{"init_std_up": 0.0486, "init_std_down": 0.0486, "decay_shape": "linear"}
Each number is 128 + 32 x the weight over the matrix's rms, rounded and kept within 0 to 255. Layers, rows and columns count from 0. Numbers have three digits each.

# layer 11 attention query, 192x192, rms 0.0341, rows 118-135, columns 128-191
126150107111099086189116092109169153129121153094083184122148147096161141175093058133147130158104104095061113197150122088144086096112123125129117120139106107140069163100171100117110161110105131
203152076096126128185146151157171132205125117129058166155156118147147130108051126104094178029164125117167119123113138115143197219132095125133142123163078193094199135090114112071129147117102104
138082089143094160135153163092146054123093091129152113103122157082085127059118161219177130072114174087145104180134041162110098129055175184162097097150135089116073135093117109130091146138093151
160093190152130139138101145179195102124092137161190134111088091124086093217120121079085111102088114179064084053145125155215036094103115139133151102167129136150131129147144152092118101139132159
062144082123139099103130062110157062130136154202165012087110112154170109125170091117122125115137081188169102113113087061159139171078140164149170086120119157110134115061192154214147086105082079
116099152169078155099222119087158139105103108104127035073121097111120134159172087103115104182108101054155132010111119157164188103119104093161089110065117114176130131132131162099171138112178141
097143093056159181115080087089190161054230100103160177151174128109104164147095175064193091109194119186130058169097136114088084146134126150158137107159170123186174118048145161149134114097122126
107088159131095090105142138215107192118169117144121080169093119186196128104132120210117125133051072169147103084125122080122075156120129089119235127173128126126178073175190150144131138155109151
110097141075105124153118101147071095168150131099080084122116105126171104082158143091129088092104128080169137098119108111145050138126142071127175123187103157119093176145114157118109190121135102
036133144108083074130123089079082111121112121137098097120132111095089124120081136087109140056122193112113127118098165177065147116121172058073169121165088090157078068057126095083117060170099110
132122130154127088128120177098151125148164093133146128106124102115113133162134117078134101104125111113107091144137134160109136111110149156071131143145099160118142088135139115150118122136132159
152145115118130048098171150154052127118166067119116158119150123099164081143161103108109125093141155098179100103119133134118156095194103126170163089094174145138170175125155137170165098105134092
129101108147103131129183165139180158142151147117136151157118130128079097128134139114157145153070150106138155112063149103131159122054080126094145186137166094123103152155162125138105102107137096
154082112148071139153211118156178077115143107149144145140174138130133152114096130116144132125126116097144114143108146189098073119124077117122123101126137142104135120146141164166107108129097132
169128108130122125123166171108096124098145098171102117147165140188190158134181137123147103093171139124145128165123081167172126117155092121052119121147157106159139112174120160162116105143133113
121117153106009108120142126113082111124111124143216159151170155129070107127084111172085171136087162140114131163139179136083061124036163126163059201130080160121112098066158111100143178100087114
136075147105088162148164132098212206189078142103169181140079134066072159125062118096154114110104133142135152193152171115135102135108069079154148191109123086082150083148103127106146173098119134
134125087154149088093151091123122182140170124120104102077145144164063129109107113124123129139153111087167125150110143084150131154114085118092116149154136114071105124143079099143164132132164157
# layer 11 attention key, 192x192, rms 0.0341, rows 118-135, columns 128-191
080158161087108049133211147112219112143105124147098182154156158063094113234050116145163104153061090157161160164142117171113125097137101176084162083110098103110058177109161090114045119068164097
172175130123132174106142123166155079064155120088166153128122093181167090074078134153156121143127112071166127170131137160145148169140140131115108157211105118129080046168145153151168115123021114
129109186187071106089137095092138154171139124135156156163157107127171114040155116138122066105181094142132114121046105177128208118098144154166114087025088080176174142093121114124138116089207077
115176127143137146223076166115122131159082118101143156126129139131108114227132100115209137164149109180071023155085144151106117111099138121130083124028151144077175077087116147078137128142136156
049058067144122085143151152096123189155123185179189144180106093162181138151187122115172119071149111140184077109126107097138150179132119121100161124158078147156125114081093061100089135069133098
079101148168124100069174185215139116111072121094135049111146120087144113132152196134146160144114173139185135100115071178180153147151204183111125070123176138074170112144038105185111130106123192
105098104107132176127051116108130155094181142109084109106116128126110120108203101127223112144090094161186124138120114130074133204087117166128166140089123091090095170112180137095138055111190115
155070147096069134082081166059076218148149095095182159147133058199154166120088125121130097094123139151177140128182104149105106147092097178094200171190128093145131142197130078178175107170094080
146102126081069142165151199116204136199123128113082068133115157155170110142169147169081178091098132106112111126163165147125121109157213078160090122162101096130174166099091122141107117083139126
141149191132129111200135127129114148086202078154080108177110148147103105094085156039151190109092124147173133066054119212082086128127119115098128132139141116131116162103148071126139144144110144
136117113169110104115157128108131156120139120133104160131097133084122094179157158114105118139111103128113139109133111126145181132097127101128129129126120145152165128132143139140111142135136149
113110107133136058066190115123138125165181133109135145197142056127163116114099129114072128139133145112140106174119119149160118099123101117146137074140105130161080118090107110103136144122183151
129172124122143108137168190106128121134172103102144110135114160123089089135099118130137168138122143126132150119134125139128123122082097154144144087115100145117045132177140111135162106122142114
168110176200138123168170104172186102097096136083139123096142107101096132118070115148125130096148102144133128121085171131048152131075100150179146119112151126091159149092138144122135109170078142
122085164071078109091141149122132101115150137134125094141158109138118162144138124148088127096103140136173171154146142156181153160105087130098161136159178113135178112118153082110131137141148125
128146146084050140125124100128142093151183137141176137103184137120127064156171119084086146071094183105126055122117123158206117151119183162105121088132120117058130160060091109117075129105039143
172137148115132155089132116126181175128100148117190123140117196084055134130079184150108139113082102111120056109094129111143122101140110131141151100107149130125115171204124140114104178093130164
146095115107176145086145070144124216102135165109079105105088145093133138092136085145170165142118078101145160118100160122113131138140144110122130156158078120147126131146084115162105083145149083
# layer 11 attention value, 192x192, rms 0.0342, rows 96-127, columns 128-191
223165137130125106156136192208117117114115185085122174083115090128057134119139106156190103113138162138116121100130129186069156081112116160112142076197158129182049045195080069089162121124096122
157138215128135101144116154207206143121176160116230111106115146117198138161119089139111115072125149119147119106091099113135076155100153115112123163096079179156104092112147147140169108157124144
139154098117157121142176079164142124080181165151150188066116255065205112111102085096137055155131173131118098122069114127118112123159168133098109145180143125165145193149080159050170098097092095
160134108103077042183089093161112234132116116078159110065125141157156117154181121091161137096153051119138148181087208141086111091101086172106118161181125124111127105104112180255104168082140129
113138030098112183111179207126137084158157061102108145107190164192167098177118101090097054100127100157135201138114147131112110100120082175085102081115048097113164082170239207159132144126171100
099148135110102131107072127113151095133110125104110142254138191145063171087135176106144128115158077052080150176077033166197155068144064107125116069217134176103138156141101074184113163102126066
232130054105073149167202131177100144093175114180201207076105151165118178028158168142099077124146078167070143072179027045113179139175177135072150078123154160083123095120207133084138150094098125
076118150120144100125111112143096129164121169208104049109233113140063162089182185164084104143105155135140220156159140101128164139067183129146104088166199126133114200192116079116166151112202073
174211182161163159111153102129141120168165123159135206124186121116100164149059108204194079107144126118142107111194143188099100194193162144143087057140088175224191156122165133078062140098080178
141128098123111132118105155162153087121132089038104050091096128127110102099091123139181116132128125042061130103147148158180095177120156149162146077121146127110190065075148232165049142126132168
177117100148133084105084132167178155115116208159060184160142060144116138057102225135113052135138127158129096203078148097115069120164122188093120121150115119108111086153100066137128209160129115
077121134048114167158182176102142145159146118212047142102100083115095166111069171157065139141144067138054103088087091144194104126128130091089152123192103129107124153100172136099137153120154095
120150193150113181146156103172101084129111103174128040136077129069084099140143216114153182118091096187150117190162113130143128141145153180095149145132139118135059099076157171093152156044075146
152129120139164131137141067152120192121169163093115121096171151161237108170088148073133121150162126145137117053064177151163140168109141125145120168177120223139147167161120180121171094149152188
143127142177163122026128133091079183124140148080120079138098071115160183146139210117140193144039090165107104069172200098165149111216057111148084102076139163095157153097148070089078150089096106
170173163132109083181155151202067182178044068170109159090070122138187145119076107193156102123111072084119102125137178184162133089134074172074178082075151129154136088160130114155131035115147145
113162114096167076108138087128099105119132111042169153192129133171109171104116150093140131191153156071158079128121079102127183177155138218128073133098139081103128095082100200153137182163128130
145073059134175102138116092145181169110096066122083085090103165151062154065183124189159126070182169109106187177128162062165118114114117183134097110155095129116157224128090173104083132124102206
076134065146192175083143196130151111093181083168109142058097171152136138182082125086146116112163255129163158212116079120065074136101134130102179162093170149088078070159109082064148115122123079
093146170112071155034066118049136054075124089201128132029118156120126127109122112192135110098161156125076074123104179124101166116066123128117111142162185101060130162143118088134160208143153132
131118114066093132165141121166129142168082066095091145180203101158102159107127139099205167153165169161077088188123088155179146073072176077112170137162131164212201134141146078056188253156125117
114028153160111210215113123145082089162147147087142075122081040181087055133114096158139172105112037130158126123131158127138089126255195162137143067175146162105109089126105153088118179123078092
101061069160184146113182099086111131109163106162151193156133215162150180098149077172092119171174106147122043099139117114078119032169119171105162167213047165159122072122100079210196166111143204
076109112088064179135131090089161104090137074123077158099103102129118129118124143092161131221134080117132118116095142176112105071151084127149145088076079136153115160218125125200139137072151089
154143155135180095159156165110179154204132082113069147198146183168189143119193155106145154179157130116126131141054127126143089116082006159133128199206120138112165205114124039128129136118162184
169125164089096069152115192110197189164084167143071184031142131150068092124176154106173174149124143117091097132146058149133114155171186136129113185100000153129185096084053142132157082193139116
112090122037148087174137138140114190118087152099169170156162165073145164119089108125096120109062204204130051144133098134173174201030197086228083121178127213094169172109160155146070143122187170
110152140175154107125125148107109113148098150153133154155093077154125034070123125171196166162173108146200116099180134144117118196093159148118147114165157118139199169158122163115166059086169134
156138120144099203079174141106089188071133181098130231175067147117119078114134078172172149073141114130129156018138091114090066075051164170112157086123063151197127131125074156148122112173118183
064116058176058141102123161092168143090102164172139101214168158167170155119059139107103089135090086104117174064139155080192148077089105122082141071211183170124170057124103122121155063122120153
171130176215123146076160212109107059078140189154076072157165000105165148118166097080150124122127172166084070113135113162161182168105088075176170200099095064138169096116082209114157133096094086
093076109053162148156111076132201212073050126072145051118162146166170130213137090170071053160179106159118023121165057110082139096123137117094133078056103103156084179202187107071160137165096135
# layer 11 attention output (transposed), 192x192, rms 0.0424, rows 96-127, columns 128-191
151104150118096193126146179050109143097157113177069101101147128110167131136095091022085146196154060059062121135106174167127131141213170107180143188167160146035166143128114144167154068116190097
134109105154115105131154158099129105046169174073079115250137170072171168057114074154104145196126216120175155104094079134180172122183099128177140076140110102158153077114123074173099048174092212
113051093213154123223091146146106216116056140098149157117190106156115094183168149111090235114085132116226126160132165092134173135149104206158133085175132114051155052073123120106165103110171093
104106142144178192115123181090089154088163144168120119164150073096111076180102145175099166164096190204111138163118132126130101126134112086158168113190080119237196177172080114098136201166159081
159127164092128163178127081121054101102060155185037175054086098061133108081061058125059103147156113138157127095114130246057113178128095147095157115142168100210113121153125120181115159109119093
144069174180135107108152052167126146172143065167082172110121145116128094184164117150183164098095142139083068103156043108167149143114094072124165166086099151160172139174159180108215083165183140
170144149052036075157097131081142223151080140176116094103147100073082142189070186141056187089135153154156030102115224189176177099121095129139140107096092162120151148106072164088195087084068218
129140121167068095015128200105101131102058079097115171124093133131171102168092124145127126053151163121108165048137040195065144128173130145145073129144128194143082105066178064116112139152171124
155091085155122042076115116113205151136113170115167092175089129163140177105191117141140095153143103189132128157123098080151039106123185122131104103067130000104045068176076052180255176148131137
066112144117147139076129090086166197031141100117072171139142217104144142136084133105087088096197096138124091170170109092154126101079162121130122212125188093135064097180133181079109108105145101
137166137141153154133134100139112161138144107164029106049092150125121116170127082110130155143143105175111212163106056121164125122150126085093125134112102120082129132136119151158126094120156165
089133130135128168170078115121202081135137144206126092147175179166135097173080158139107181101122125191167100067133083129096106098096079139114129136181114102158086175130154111127104090136158141
054176061152103105152101118174128148170181126118199148129158130107128159131182184114119037122143041102066177108135102133133113111120130100108103132137182092134065189146123085063107142219127111
185205136141170149092133129199215094116123119139172145146162107083134151147088062175069118124034143144074176119137076088063102101142087197123086120215113108120096139184122101121084169096169070
094175139116098165140125141109140101124129000182182102135137207132117173099064115115132077156153133150004074134104089089136154088154164136202093085027087183126065127127109151111079095096123105
148100151124056132101250143109182140049138145174087175122107146138208140174081133123161034184114099183163158087171169155227120060113120105153129176158062127123167095129114175150183127081137161
101102059147143080108180119123173138136052120234166112077170160196158131106150074156089117178148115140115216099208166166218158130120103031110085151120165102145144101148175108133153098153136162
148176084100164110088155173090058161126170094159134147154136117075086091110167169105192132171073145160086105118110110106134196082062137064119053062144173130166165167128150091193121133125106126
111091111138067130197167164099116125135158109175172053126150117117182146066126148077131120205124101101114133161205110099088086125153160189132111088137054102138115147130187155117118132249116113
066216108088175138165176129119193112083116193163122177111149142083120123189146179035065101117161141148178147183130083135120098113088132134136148039138221139146173142150158164119133087147068177
091050085098056123160066205157066063154070225113140087183083100194175102099126157078101149107102186112007180142168083177147207138087106079164081138116133178105087095092143183133175084132218122
169121193133141185146109090060122217119153166125135113171143154109139141107150142098137086090023173085086118111173116138106183118135075120138100139121124098113168166111201209144095083064105119
111126125119069169165158086064117174115079145153094065105234114099074061091141072119149120000089116169109131145055182144186130107159125101155114111043156135119147159130145103095067126202139083
164075173105125144123182150169110193140116141094154141090114151093161177079161186150131133083170177133136177101175115150121081134099141127132088081198146086170085093031134177143120104168119151
113075143155136108155248082104080052057134163168143164116123214147155110102174126145156170060042189179077032093104164137127106114151137110120118026150155005086148138175200162082162154117096096
144155138129106086130096204115124129093135112091227060099127055146111154150197101205084045101154070125099136160143130119200084094108091159131138188140222066078062124135077154144075157086094136
129066158146133126156099137139171110126113089069113195140142171131142177111138154136138144098223110151127101163128146143168170101126091035119153126117139165063073136098075106133145087117086104
159102150179137105126110129120072179122114052135182143170094187127107097164123096109162138120139066143137145162173146113140099132114079118115096134139128109165104198147214085094133068119201169
191077130118129104149102144050146014150145150128120124050191104145201242136182114136126167166107131129097151134109154159048174119163144151078123161205084113145142139114129123074157082090230200
043096046075199130116123013080087120138096121124120186067071120065185083133154052148109141142131163151128164100117142136081066093052133170182062100181157201154043134176136184152080122081071170
107098109125080196146150164163115135120124102174092179124169204169164154119185106099148220158221168167083084108148094070094092113124133160153010185147056115106136165134060153127100166135125118
089216144151158122132111147098125131059216157102170171181176163107088088165123136154214142105097252087165161054111178130112098195118079086110036150059023071077171121126124097168121126080109103